Weights of a small transformer language model: 2 heads of 32, tied embeddings.
Each number is 128 + 24 x the weight over the matrix's rms, rounded and kept within 0 to 255. Layers, rows and columns count from 0. Numbers have three digits each.

# layer 5 MLP up, 256x64, rms 0.389, rows 178-199, columns 0-63
103153121151105144159111113097114148162156160093146134068100118123089103156129138134100122116134169127133124077097139118137160108155147150115213125109120129144120100142159112099130134115118124
135128139145139101168109123138153108121145131098123108111126126122162137129098139133112120136097108168113096134085109114140102139146101132122137155125131140129127124143148116130119163112152115
114148114145133157150132130124086129145131101146146154074132102116136105131134101157144110141130085123095086163135115106145141099120113121116163115127136129124121154139111103119081148080127141
125144115117164131123132091110148133115153122127144115134166138133114122119117120150143133108120118116132109151114155165099116132143137106120132130119136134107140144132126127100149115107147138
132101131123095133116128163151111127153138068148105150117106152115139152126106165110106136129109155165137149118144111136132118105117131089141139184092118129112088134118157134146156139159120129
161127129144149126184152125122104155166138146122120108114092110168125130139066119092108128120153129120089090131148098081124099108122116122118150106088141131139116123193086117109135098143125147
114112115165129155144143155085091133167142135114116114153141145087122114080115123114107115158130143112137146168141167156113099196132105120123112160121083158155096129086128090093120120089080127
115152125127132133162154113129209103128135124134151102129127081097128146119084126136127130116089154153154161125095172164170124123108165130137137138091119149092072104140173149158099173142104128
099161111166108160118158150137107142125101127147143087114134135120126113137117100106130173114160077130118078170134115073128103099123140111147127084106121135164151129162090095150141125125127128
095105123090112145085158096141182106154156093161103104143095105122146106107108177156122161110127129116136110090145104099158105088096149116109092179090160111115122130127143101128117138131129069
142113133129152090132135105112105117133146093158121130117107120148091118112099133131133119123138105121091124098152146105122154142066091138118138109133084127174103142129143129098126094119122114
132124154144124145120106132119108134090099134141123134118112137174147126127128108120104120145139131129127111129104122120111108114139137134119138157125101138120131123152119139111111103124102162
126139140120166140097136117121091144158130147130147117106138140163092113133125179119112108120125179110107100120144146081086125103124093115128158116128182119125100124154145129114114107105149160
159133168145127176157119128153131107138114116136125117109176120098082105145109133163137144105146106186118152132146177139086132129132145125161134153127124133117088148156131096140122162131122133
156104148155102124116145079119116119126159148153167096140130096108061131106097105108155133116118106088106113176156167107145140095112120111149125116109126121155094107139150154175136150137114140
132104092106118114090155126134123141136155132146127117123094139080119070130106140136094127110128086169127132118136158115164104098102157134114169107153127104083112111125099077146129129110146148
131081120130130118136118129101125125138167128105122121121095147105125088121100134117180161101175168146099102167175144160141143140162164142124126127143137079163102093109102118096102164081137093
107101141157182116134194148121170164105148124090124111147093109141127098112117071142117173146129070127180122176140171144146149132163118113086147156135159112106111130082130113150129147140117113
157124141109084125140113105105145144161162113115156124100135117111144113117121118174128086126146128111125130127092110116110153135162102109137129081091130107129116100110143103108114139157121111
138099134127106102096142126131109156128139115151131085128120137122068098160122129100159119136154120128142124137114143107073095118143127134131165105115125083163092118161130147124094145110076100
150111094142077061113093152129154132128131158090181052140104123126117126138074135083127177111133103144103100126091180140150145103064157125141104090092172111216065139137132115136132183127117110
126101165147141133169129130148165153142174144107170147149148133059167156084130125140114160099101132126097133145113159157133139142127149121132115107140150113131126133099101113103116147112124135
# layer 5 MLP down (transposed), 256x64, rms 0.273, rows 178-198, columns 0-63
172146114122113121112135155139135127136137129135135127171128117141159109103119089138112163093114144184120138149129100132119108179130110154108118146128093128152124141093096102103113141119109146
105128179128139165074117146097130143166124118125162117128142163154116128110166149132145170151135156145176123125107167160144130138137142089175111083135133109084119171161093074109198114087128123
141150111123091140093085124102062152147119136146140150168134118127081103097169128092135128130121145187136124138139142158151124131148106130162137090105133147130145148142121120119128115104113147
103147134144124143126125094146136127137130118138121106111147112155122117134105127149115128138144136128116126123131141124121123102114113127129134156130156129137116124124149131133138127113133145
156126119104115131132129143158130086094123124125119119147130145139160174136143124140076111097118107108129121143098121124157140106130146105140117135108100154091115147142142111159157127113097168
094130133126152152060121111134131123154090089182128143182145154132082087102190147140160110087137174180151150137151141147111102145154113104139116123117123141132141127118111112123189130146141062
155141103151177122169111115083099141123148086074093130117085093145137165084125127098178100150117144152155132201123132126067115113135113116126123104122082161165147109120130145123123104106094119
137128121135110130097130127125209129112116161133149154127142080130165087135104176107125123145157095128162150127190169125137140130104151214124137107121130058134164118118148079109107111100065149
108168110136147169135144103079112132123091113144146119148129114174084139120171113142144107142145175119138167143122125102127142122155103095167104097117183112135103160119130135045128116155127108
104166118156122163162090109135128198074128189148180118063133137112118063156150083107082112167106091068119147122140168109108093140147117130079127109135127136102108131046098086106114152115119132
140141160142128109127116139138133116118142166143103127165174135159140128169111128142142098136131132107163126149146104095127113182128178136137148124138092138159141125178126115142135109135113099
117104120112120133112141140132133153108110133157143143162157116129144130123153138147123134147141165148110174125132137119138087119123146116175106129112137134126124151146106131132136102118110105
141112121104080131135125128114112095115141135123100145135130142088140123125128131154114118131124107131125139127111116160167163147167145136130127130072103148133133118118136140149110154122105131
147127169134091113124134131099160147135171134161122130077103133107117113149114113153140084120114121141084115141199138136111143137134120126157126108176096131192142125160135145114091110158136114
148142143120084146096109164144112093155099131133155108136060145135096154114108117134093144143154129151109119151113125145172184105100116124171100134169144119120123109117140151111124127099121173
176152159181065108117172108146164112159134080113137113081119100110172115119117175099151139163170077145138135118159105158117137114147153165107146129118124141109116111117110136174121127141147137
154106145105144077115140092118110113118104174098118148135117163116122107101136127123138135117149090129114121161139094138087105163112151139093120171153114088119177148147120133140123160130137124
146108137139100113132171121142108163123115152120107158158073106135116098122125132139105140183152085129150149124132088131152141184161140145047182187099124142123151132114126127124071138157136130
139087148150157105123115134124087109102115131153121125153117129165147087139118151120130148176148133137171135129102131139119157120129153144110099115153122123150130176139091129120142130082117122
097103129115143127176114123109117088126142176129162145136139138125159112107178126144111127121103147133107137102136133122132097157138117134114121113166098127138160127092138111080114108143132163
131130111128205190158175121176126125141110137174049155091157187104127120148162102134048095196142144184171129190143065126137116150187123135037136152142075122070204095127134121068103097102123137